config.yaml
qk_norm: false
init_std_down: 0.0
optimizer: "soap_variant"
lr: 0.0064
lr_mult_up: 0.766
lr_head: 0.00822
final_lr_fraction: 0.02
dataset: "wikipedia_en"
Each number is 128 + 32 x the weight over its row's rms, rounded and kept within 0 to 255. Layers, rows and columns count from 0. Numbers have three digits each. The size before them is the row's rms in percent of the matrix's.

# gate: layer 3 MLP gate, 256x96, rms 0.147, rows 225-255, columns 0-95
# up: layer 3 MLP up, 256x96, rms 0.149, rows 225-255, columns 0-95
# down: layer 3 MLP down (transposed), 256x96, rms 0.184, rows 225-255, columns 0-95
gate225 093:135138134139165112143106063147152163158110124123096174174064133095177115136150130192081168068099109117132125087091158093144075130124141220129127106102119140079125136089152113150153118176123089160129144097144166127067109127104131122103228116097118109095140097142141187107146151132187165105
up225 090:074091121053131094132134115118096105101136144111160092130135123160091178148126122112155085160156110138138152131173057141139204134108144054112081088112113120193142160168066192146115110121196087130121138168151148125185086191172124138122106135153157093127090164157084128128128110116114099150
down225 093:112106115122140169194136101074103142140093150118073166145147085086137094111113096146100144122083142089128139076137124107117096061129105149124057126171049150136187069146149137131151145142069069142113160114170088173069143106124116162121135168153115074107185164119142169113162088110138122117
gate226 100:172130113092072179106158080138129034171127126093113112107122113102118153147101113133140116087107102183090129127142114131103115125150135131174190081131071069168129074107143144102160126119161086116096149101119133107173155181125071138144132091060125066170160127138104075128103195158114098142
up226 102:119094121138103066185078176135092142090111143093166140147147152184165146116073150108128175150117119103078146100095117073084108098201164116173133138121175110107078156149161155055096141084138147161135164123105181132113136151095167112137135123140143079142150126119139200125139079165167077108
down226 103:220114139083126081147140127110098164146070110109130155073097057117137126155111140130092118097130130124122138095101102122154088170164134114111090123126097137115111133113120134106138219129178079161100177108124119103191094123153096194150100071121091075183163130180116102129135155138139058128
gate227 097:118119166142157119077109116080088139080123128178103107119188109123127096134122086096116113131149128161112161132096120138105124069162141121064146225132146083150150178082139162107115124063097170136090158114106129105192113096206107152094118108088115154148180133162188135147141080130117094170
up227 106:088130177184117138094135154100117118103048097103112076144143086109129128127099108134134116152140145164091170139129135146159139097130166130131088173134136106166165197176160073158123163070060138119075137131141096102224115056219112136119145135110083128116106113151147140147138146136107122152
down227 110:108110047078107154082116138163142214133118122102144096111102100135191108094150145112117124173083163156156121126116148093104104101140121082158094096104075107135125149123175130060086176119116099144124089142118079190135159126070119116192114125189101171120153132091177136135187107103121139107
gate228 104:115177107142118101149117130092152090099144088109086114178109207058081105084135168092152093158131158108162153135127138150159098144104106126117144154085094162101110097088119101114105200176086103128119170151140086093165158166080148172142149157093075110138092167149047155109145149110101159147
up228 097:184176109170138104103129142078152083116109162105120089164119183084142101097137144105132080182138169170113130124128087182074049116138098126152134153113119173169071119130153102105139172171129112149152169107153082168109178124134177144147147149070121103122150155152184115163144109129065162180
down228 097:105089158140180103171152117123136172121166147110172097085108201150075082151150123135109138107112124133088162178175143081136147075103188111158144113097179139138098122083109116086109090048161173110123106089067148143122072109131142124124170127123123092102086104144145182129151084106094144185
gate229 121:171136096073100123150181123155077077205160084100146136075150171108134115135123162155145144119116074108065091164129087092112169110141161105120152161102132135153175114116103096141120133120141161102080097171150098140173145101183118090044106094150117114136081142120110067162128086129098159177
up229 106:097208102111129160092043065080130136089061170133127121171128100137112102129089108109095180068166114180124135110162155158110139169115104166134111134132104132076108116103126136122081147122165100120119171073092180144111081120087094124140107107113180155086092127078151173140101142151170141098
down229 102:092105058115091162156175152146151108139179105145113151113111168167150162132107164112108053104108097135124106097128113127152146088078173126128099113127111139174115166147164107180180109145120105027150063164079093116172172097148171119173120155109111131124138143156169135105209105105142123116
gate230 095:134053210149148101059130160163145107095057161122190121185135169104152151107152077130097138110160180131161153137091173120193144224121125128061117109122089137113160118144133121145151121089166132141150112129130134113134122118109174165115150159060159116150117112148121100152106117084130093129
up230 091:080101131064109168169114127140148135121136090130079121096172126191142144182092126159156122056159117177159140144146116122141113063162173127141122145152089087104076141125069131164091059105082086090135144165121101146146125096112108143168121070212114110099071150123123158141110148153089123108
down230 100:126122146194130096088095129039142116153094133130088096112095117107167062132100122129082131155116111136107127129124158070066126156117074074145157105137123104114169082141139096116139138186106136135136136137154152137120135076137113155124113160129156193141173126156154063102155137177196142227
gate231 091:153155115131138157109095115207088124105144124136160103147099168177119138099149143097149169163088121055174118079129190103108123104167152111109108142136095130107133100122159165117188141119147214111129142158106096126067079129131085150141124093137077119176195182076176169110121151085135143160
up231 107:090151168096100103149132100132167130073076142122084110096161139120115087124174115125153075160191093096166145173161103120182136134155130176136133095116173136133127141143055109186150125119107081154138114142176142148165163124140165175166099181164100156106063125155153138211141111160115186130
down231 095:158123120141202125117128148119108127208157113136139113129124143073119105126076139165087119088080166165082109132152156135080115098116120060183144151142184123086175127125140097093095133125117106132104123072052117121074139102122142081125140130164189064163146111116107127031087132135138125134
gate232 100:128129123090160125165135184181061147101147056104182123125123113082091117158136088154156113174105103111073126134134116142169141118071127148073125129144156174095095224161130147156131122107092122123152140131152068154191183102162070171099120151127134149159072135153132156162155101130120164103
up232 101:151164144136126126196087174173108137094140072092132181115149157080124122140109067140124138161131137141061156153107140131101150152125141134086156114174195179139133222144142139110106177088135113101107147109187065111157153119145130154143157116192167157155137115148150123142144121219147152099
down232 103:151149168131056097139122121128092138185111161181195138148164155153118202148124102088114157115107166143110155090116155096144128155176098115094139079096169173073159122123145103131102134126110093175121119110108163139111136148174134128176120102112186155108106093116131203208130133153128158209
gate233 104:112119135190086105149075106096119138098079063088140070163156116107125137225153122137089138169114119105120140159092128068115118155186125093100120190102118132129124132159170082130127157123095143102177138159085119113160146107090197155112092116152126102119090043124128165091171137132114085130
up233 099:190114108164112120150108124139145097115142033108149106196153156101114095125150079130123108136174155121137088177138091108103158165168092151145133160131087108119142102215105087134120177156089108134110167119148058131151117119157149129149119100034142101124114120124092173147157127176135205135
down233 106:133104108163104127174055086112169102093093104100105109182181129153149147182147163154077154135086181124137096143106129111092142147147107149152104206154113152089126165171170172087185165143124142177132150113081116115120157124068149172094097097165101115129086104142118162064135140180103108116
gate234 109:162104152182150149114110157153098126136117122170141062144092099158140122108172141064135099149155155138157159170162147163095143127155096170024109198155139111078136133134144118160128135097139110128138183089195098164139186124133100154207102114134150174154116113159147157115149122122159158063
up234 113:125128163125079130096113106127103075128142042119169164105079159109093186143107107113112168103083113109079078156127126157140118145132163118125138122125144100133152086099135148031174079165156123156089140166081102160102127170118135108122128206137142101135186122123165086183128134149070079143
down234 116:133128143138086123124169157121125092173174143138142137075144155183127105158085114155078101097133154111133143127170159064100121113132095115171075140168078144179125104130121057111131082153126086071164118135128137189110137109057146146073098141103120111146110155195114149146046140138094102193
gate235 089:102098159080124125159129138159075097099141059132091106108119140077149132104176183110142127132110095124104172101168099149162157150104104089074093136154123186137145149117064091172167096146151109092085061150238155145145125174119077119102120145119104135130117103121151159142147160141180086121
up235 093:113172090108104122134141138153113097144139142123118124086150131080108059183143123140097166119162068147105097145160146130132158168142138130163123079093097150117147080144097107171136161103101164178170068182117110077135082164082078098158158112096147184102134128115146080193149184180073112102
down235 090:118100179134096108172140169117160123163116110153110163192118137151142159071075143170150120128111172114181113129095089136108116107138105133132137187119131094079114108082215109078092187179130091120156132047122130116113159087133162112080195170109116115154101149088153140084101090092119147140
gate236 098:113128098152108138184111130161131116142112095105101139144168150100178141093128204162115105129144146133127097169099173092096050144143151128207142172153097119141090124149096107167143154166167090133133138116054173152133142148163146121086131116098163167153132158037119085141109171114136211142
up236 099:117155157081071153186138155137169112147108146071136089093206165132174158094134113095122125160137153093091085146135147156122133164098135095178186163131151102123078164117130114119131159130107064088153068197063140183136095109165148102125132121126121103134169160144129182073095158098115142109
down236 099:134084174101152185129166121112086088102100182170119127130118119123095176121128105150133133121101173128107121055176062173126107146099072143075103083103161147154117093114156086074174112107174167128087110114150131110173155173137132138139111103143131066106118119211121167099103099199135119139
gate237 113:107080129148122162081138162246090122177090138113145137098131144117107114105143134112140156058114118096112094102193129158153110093117101109194072095073110110130118140184166112132162091112169107175086117132127111142147130117104116044145104132163167078112108144098088102114127129170175124119
up237 109:184119126135149124135121077060107077112167129120166099146148118130107112139152165121112131175153110143121134142151097087131144152111199154094153111140202169145163119084157125106120157142108102083135179121090138111119108069169132205127122104097090201127160171118168103177128045083084147151
down237 107:169114084108116178150088116117106117105092119115176162192138144065151156146119140126140119135132109111084164098156182117123130080146183103131177078137138089132127120181138184130134085100092167215135189170158111108097142149185136094087069119163107136121119127145113101170185178088128096144
gate238 106:086082132150128125136187118151131160099146083160146126157158172149133115153194125184071118164145125128128168154168113093110154107198200157133116105100062050132175140162096096120130123124107109142109130088106073075172132100152131133092137099048120110134105155072149138142100111108074143125
up238 086:097099074158100135112162106122117126083148121157091134163161139148145113098197123122091083140200107126132135132128090105109161123171173127129092125105074040125165096160059098118143142160111088178122117131121145126199121108146112141082110125076210149120091142077124127100095108108061154160
down238 093:146137140095143141122071147061115126176117112141154095093120089157156144140072107099145144147069163139148096119085141120157111116140107129135227127183138179124076137091148174125153154112123174121169110165142138124069163092085185125166129130187084141125164063153159108108169135105193132101
gate239 103:151121141136063121098104134146109090151131104130163083108098118106123205159126090079161046199091110128152128080076133089174127112137182114120149159134132131137123129145156115118123102067099113123089149148130110135120092138131123109065174146165126107158163175111075164173064048173133112138
up239 114:104093099161115108145145103067165123154148145130091149113157164156122128095105141187123155087112181146143143143212171159126105141126117109184129092104101105107101074075101142118103134122133161129141044058086156085123114100116092119178108078186142171117114090128149110121105188160111180083
down239 111:101151153100080136076170111134180168126154116215122096128139172194120146145111152101149123138149148112090187115174116118069126105126150189152140139107085132152100088119157043151164148140152191102138069102120087125148122096100101141142122068126100142186075084130116135068133133104123109109
gate240 091:131106119151122122136172109142116063103176097130130074054182207055100139152098083102137166122079161107092065115122098150118138175095163104179146131102123143107121118164139067075132161163116116154115115164123091145143096108155176155107081102134158135167081121144096142108109110189134133088
up240 102:124206080122118118128123110111146077107170084123091100091123124073080171195113108166088102151127161125084143137096176209118086150106135116164133136123074125097083096119170165104154169147153167134144153169129141099090102087123124160172112122102119105148115132152109123207167144177080140084
down240 098:128171152100197125135130151067161153094146120132132089158087165122119134169136141171125104145121137143117105106084073148146142115103097144087161129159096136087159145109168078141116141167068146125102140141100123153095079134085111138167111154023105088141126168140099062094093147131084223114
gate241 086:130109188169078118151134188107119168099128126094125154129056142102135116094157185213108104130134119123139103106074087155141114150071079099071075118114123150142171180164096200125099076102165127107127121156182136115162110173120149164129108155127097095082154172146103125098125125118143108177
up241 096:132126143129152161127080147170121154095091168076156141072148175099144139073128106134133111098110174168148137111169096195127070070118123056097150138103095142137150101147152141130162110088127167142160130162147089149148151029161129182108155099167088097132171179175138119125128122126085098175
down241 096:125083157174180132141118066099101151125141139125129112155064122166150098159138129021147048138200092129074155082119101092147145128143091135175094088154114093104132182088138171143094124140127116117111156135095121043098072129096126148167112091114090146107114157110097146132098120139122119138
gate242 087:104090182114161122107091081120093117161065118142108107168086141087107090139115132109082099143182134173100103113113161126146133102128149160122144148117129110128073131098159065135094156136156084140131196048105132138054223113073128158077145117140120097104130057132117162096151105109118119115
up242 097:111120091123123118134164143102191097088201161112133151109141108111100080129097059127209114123095115099096112108082115121178149088108123220057151083126140110136122145144075113129104121125155135102156130138123170064178113110163096135122115131104073098109100157211114139179116130108133124161
down242 104:136181041130140134121160154160163171154132184098171143159102100050109106118136092111200162103113138114190153136137107141105101162078136137134116132156102101172131086052105171118122119153179147090152110146113058065138129120138095122154178112137127096142169152129109106180159142141145103173
gate243 099:149094155126086141151128153163144135127135061072080155138078110118184137132141177123064123096116072147119104118115149107148084136129188132155123138152115148099119121110045135183143137201128128143169129196158122113171190099078086158087093120134158160104128131084097131150095186102081118152
up243 100:205194130157102076123124132093074081089115121132163146074131107103104144118126168106126118167133090088103091119139108095211151146143089165146146115115149128150105103076129128119133141161165093163177115076131094087139144127116111169133127128097117086106076088100191114161109073179111047141
down243 102:161075129132151138133085138125173122167156112127080110181124121125091037150120139145188107128106119139149138133099187146018131164083114124082108121130136109136139135165116078117151119133130149150135152185141152179090127103135152124121149044102146178123177151133067096168076101166146159117
gate244 117:164136158202167146115160067148138109174151135121192145180102176087096141138138105079097097201110143134190173079042133103116115181114137136064121163155127129142116147158095135103101115178134096130105142152141129125104142124138140137179147108088137198157148128135147117109110084155191152136
up244 129:049190094118131153113128130162138145130159138130135120111216092153133136149126105096129182063146166160114077100146138123132131022115146126104134089120118100160157153146126123135154120112126154128116155081096127113115080132165082077149125143166106113156112162113177230110102194127095138101
down244 121:107102166199120150120101149145093152150147147102142132096133103143072150130117129138118082152144073161089116127167178169085151115149123121119153141100139151102146141134150154082164140103104142070159100169155151123194113131170111129124222131146078183058159128138178126181160142139177091205
gate245 102:105188207081087088106068071143079171172123116118078156143108149184092129184176087110104121134151102145112121226150099163133123062106138139088080175127113075140159125132102114120097125155126097124153166079157123154121146119124113119096157087111126122105152115177149147145152122133162124091
up245 109:167144109069159163062097117137097128159185128144176168079183141141098126139161107090097117159167154155086087127129100134142125042156172101145118144124098133141086146169115128151105090121109137181129175089215096157138136141168155179091072113081148159142130147143112153115160068120113104127
down245 108:098115164079141127141096132172078171132102120105093215114120139172135151150178109144125163174111117081070108121185090099176152145126158121115120135154132098155147090093103153159170149163085134126087150120155124084157073146147155103096166133090141075120130158126187138107124079088138051066
gate246 097:177119160129200062145207165115089090156129117096107106087117118079109089115158178130142162127121173116088151075178073128164158158115119089187108134090137088147090148093115116119152144141117119131119067128135056161139151107101136093111094090145136171105048115120109130157155118123146166166
up246 086:126124121114026133104103064092176106129175136128147154138132123135104143166082109068130098122128070170185088175120143148114114104152161145064133071165146161132132145081061171096111127159165091121137140149102127113155082202157172102140140132112148099147190128154129154104126107122124066128
down246 097:174147135120137088102113153138098102140167064086096085146100163172145150094143163106129131083116187119081114158111163154141137105099081108173172077148094134104157101138171114166122102066153119180134145143122193053115129138128151158124052170156121151106043129143190145129147141137109155113
gate247 093:112140081123054158153145154177078119111109157146143115140156108201158128083165135198145122098140128095104107148169168111155126130113151130179173107109160145111175084135103107113162126137143129169182133160178077122115120135108100098193120112075205094145102143116139225107114162123105128160
up247 106:154113140140169153103102098170124179072142139129126172178147177108159113116096106120124164048076117153168121092181114064118163158122128140164082128159177150088115131104147068150141112100099130184134167083187105168155165117168078135121139174094161118084146140160144139145176143078083124125
down247 104:113137119153132105135124103115127142137165133166073110169128149143141130119155090160129103140110156135153053088134065101074136173147099106140086140139111061044138154123157126155145124208136089110125094097145169171160159152175159128127145167186118204090097170120160107126140087162181109078
gate248 082:172092111116102129066152131130144127123128154173139128075123104076160157146104123181167135084153090166157168132129180074157151115050141135160135133144089122158106102115154162120164080172107155080118090153075123126139138093163087177139208150111138108130073090077198176113143141102133141112
up248 084:145117154115150152118163103151165100151119137112120155127107134121164109185094151170082167074156094126131104165145147152091141143092111134168098140130087077115120073099164177165129106130068170107088076166097134098170109114128107117208127053138155137149077137118186215163164148088094131133
down248 092:093127125178123136140042165129144146088125119071068105106123112091149123104139117125146070110122144163119168127090115159150114152154081119140149151134130147158139199106105071104136133097141133096137156106176153153133071097109140084109111191082095110109216095118094031111086135155152131156
gate249 101:148143105164127143115127086139177165162059176087159131135099134153109153126153152112087126123067107090104084109099097170155133155108097152105156112128138126086139140147185158185164150148131129157159134140076142127137090089133172121160056141154080089141104069186115124153175194174171152066
up249 097:111164173101098165101143133073119184127142131095111191172175110170141200062131091133109148159099121121111084115114141174120097123129089192127140111121182133162147134122127152137135131084193130123181100144102132180200136177105139165140053122116111082146155112185081124154165121135134158104
down249 110:108124076097127163127176155093136179130127143078150136107150166150137166144145174116108088085121081098139113105127114131134180115134121128125130133155136071154115104118079125106104092176139138140211085120194151127125065167103133193095074181157157124096177164155090120138146197108067081111
gate250 103:121097095046113131157141147142135141165105126088171128110075177124120157146131105137128160144157202121064122117199090170150093131101157079117090108124087158182137198163161155162094130158138153145150076112102130132162080144087125132123126111064118184192125176121131143173131131147128117074
up250 092:093113136114089168097120117084155057116118109106100060119071137138182143109158094161165122112130109108134128117047145129101149109131138197121121070122172101080154064112096131119149114110129131150132145172179092117141121122202104146127059106112170134100126126170047117078174133146123157097
down250 099:091093104072114146179180115122087171146083177164174133122128130111094158138106188150121161160141185151099152081141080113140104101157154093104177125152136175144110160161146219142131112124119131175193143098148130126148085141095131132142154114160156152145123128092133117205147058177106107086
gate251 101:121142154114114165134117138073198136139194146143136136106130089138062149123102084109171124161144144172153104068180111106110208116132143103090162131124088071164114135068141190156132059076121153066149122103125151125185139136151086126101123102177158113129081159146136137145140065102133133135
up251 091:161169140037190165147150079169097147158106122122215113158174110100127110155145087147112133121106069065093147148175194102072135127104117116115145130131166120140132165130184162153141120125084073198126141121127084127125116135128094139145129080088090133071148102141153129115109079138133090132
down251 099:138069134168139149122099160065168109135197152137126109096095126160065127093111099078164134176136194170149126091126097122116165162159157141072150108092082145152116146077157158146131100074154197145164123160127175118153079183203095120096125136173121132114114107110096123139108109144129113177
gate252 084:152060152024159135119148132085104171148114094079108118141111129137094113142117150097129123109066096107117146109195137137099155148131098124103089178159166071163104135148093129139089102061132149134124088113093106109161100130125142122122080122089142106097133141196117181075173114061146182143
up252 091:175111139080122134089178127106118095110107097083164163101132186164142090195100109101134205094072103115123090139154126114089152140142113124147085114136155095136136109136136140143160102040130110179160140102076074123188139146164161165167128127165150074086132170148079142122131115089167095087
down252 087:094158113118150098121105120185153162117158119144076084150110090132162132063131061124102088144150135159127146148145148098158128067151094091165158150139160147125148155158102053090106130170120160078143079119144170183060071062094166087120115117104164102129171115149171075159119097115122137143
gate253 098:138130140101100124149130168144074108139100118117162129120147105130166172136108104082088117095152157207099162150123084165107125152146178125204123117139136191134086149168148113154134138107166163072121121201122115086182153088213120120105146153065078123099160117155171147161163141150089142084
up253 093:116159151130124182145149128112155127104060090149148072127152128164109052179140121147125118090133094078103153152159121131125137138126209141113139141123155132170086184089150145179086149118135124166116163073136087146120137028118152072162146099104104146134128104131145206159095128126149089186
down253 103:104158088124098135184147117103162133155098138108189117161188145197083075135150105137129157183182095143150169150135127150147120084135167101136106151135103074135146083135132113112143173149147129094084186103189169177140120133080106140048128123171126133137111131132117047113135073103151083102
gate254 106:139158149146068056100120134107112071163117097109149076124098202159152127160150156160121150147154128185029126121173095140129071105108103133141113078098132124154140034122127095085135096112173136147130179130130121081115166125092147214105130152105136122111099082128148127112108137151140123106
up254 103:108161087129071114110124115088164126117059158091127133124078131143116071158104145109123125175102108133109107100133092112085116113149092077185116113144051110089093119142165149116151112086103113153151207107089128072168129079137124159088152117131122071095110151166117218114126150134165083177
down254 104:118141040143124156120099126126171102129115077155156129125119065085143161071109148183120138086084128094157091152191192119143099111152197123148121173115154140152153162114078176115136121154101147166054126115153141143118136149062081111157125199140126092181157105164135113161093121133120108142
gate255 114:060116137123142124154106150121099045157103094168097095099134185123119137191088101098123111115139127156063097114176112120157061115156141130154169151179120095111117121151130107153164088134146097187159078129113117129127123119156134173124073110133079096140092202089139031155099119137127150125
up255 121:116127067123119159142162108124104130138060149144110122058165143154086135150092159136119156089107096149090077151198134138078088146172125087173127121106111146155105073083149059117181117184126131156124177136079173109123136163111153108150052159144123096137102138094096096142149164137175126073
down255 122:174172110165151082179158132126100159148139118146113161133149137103153150116115120166157135102089135130116111052089114150082107096151084155188075135093107136101109129110121072128122164120111204128081129088130085204131122134171109098154085096133221088130095107131122155086101106125202109138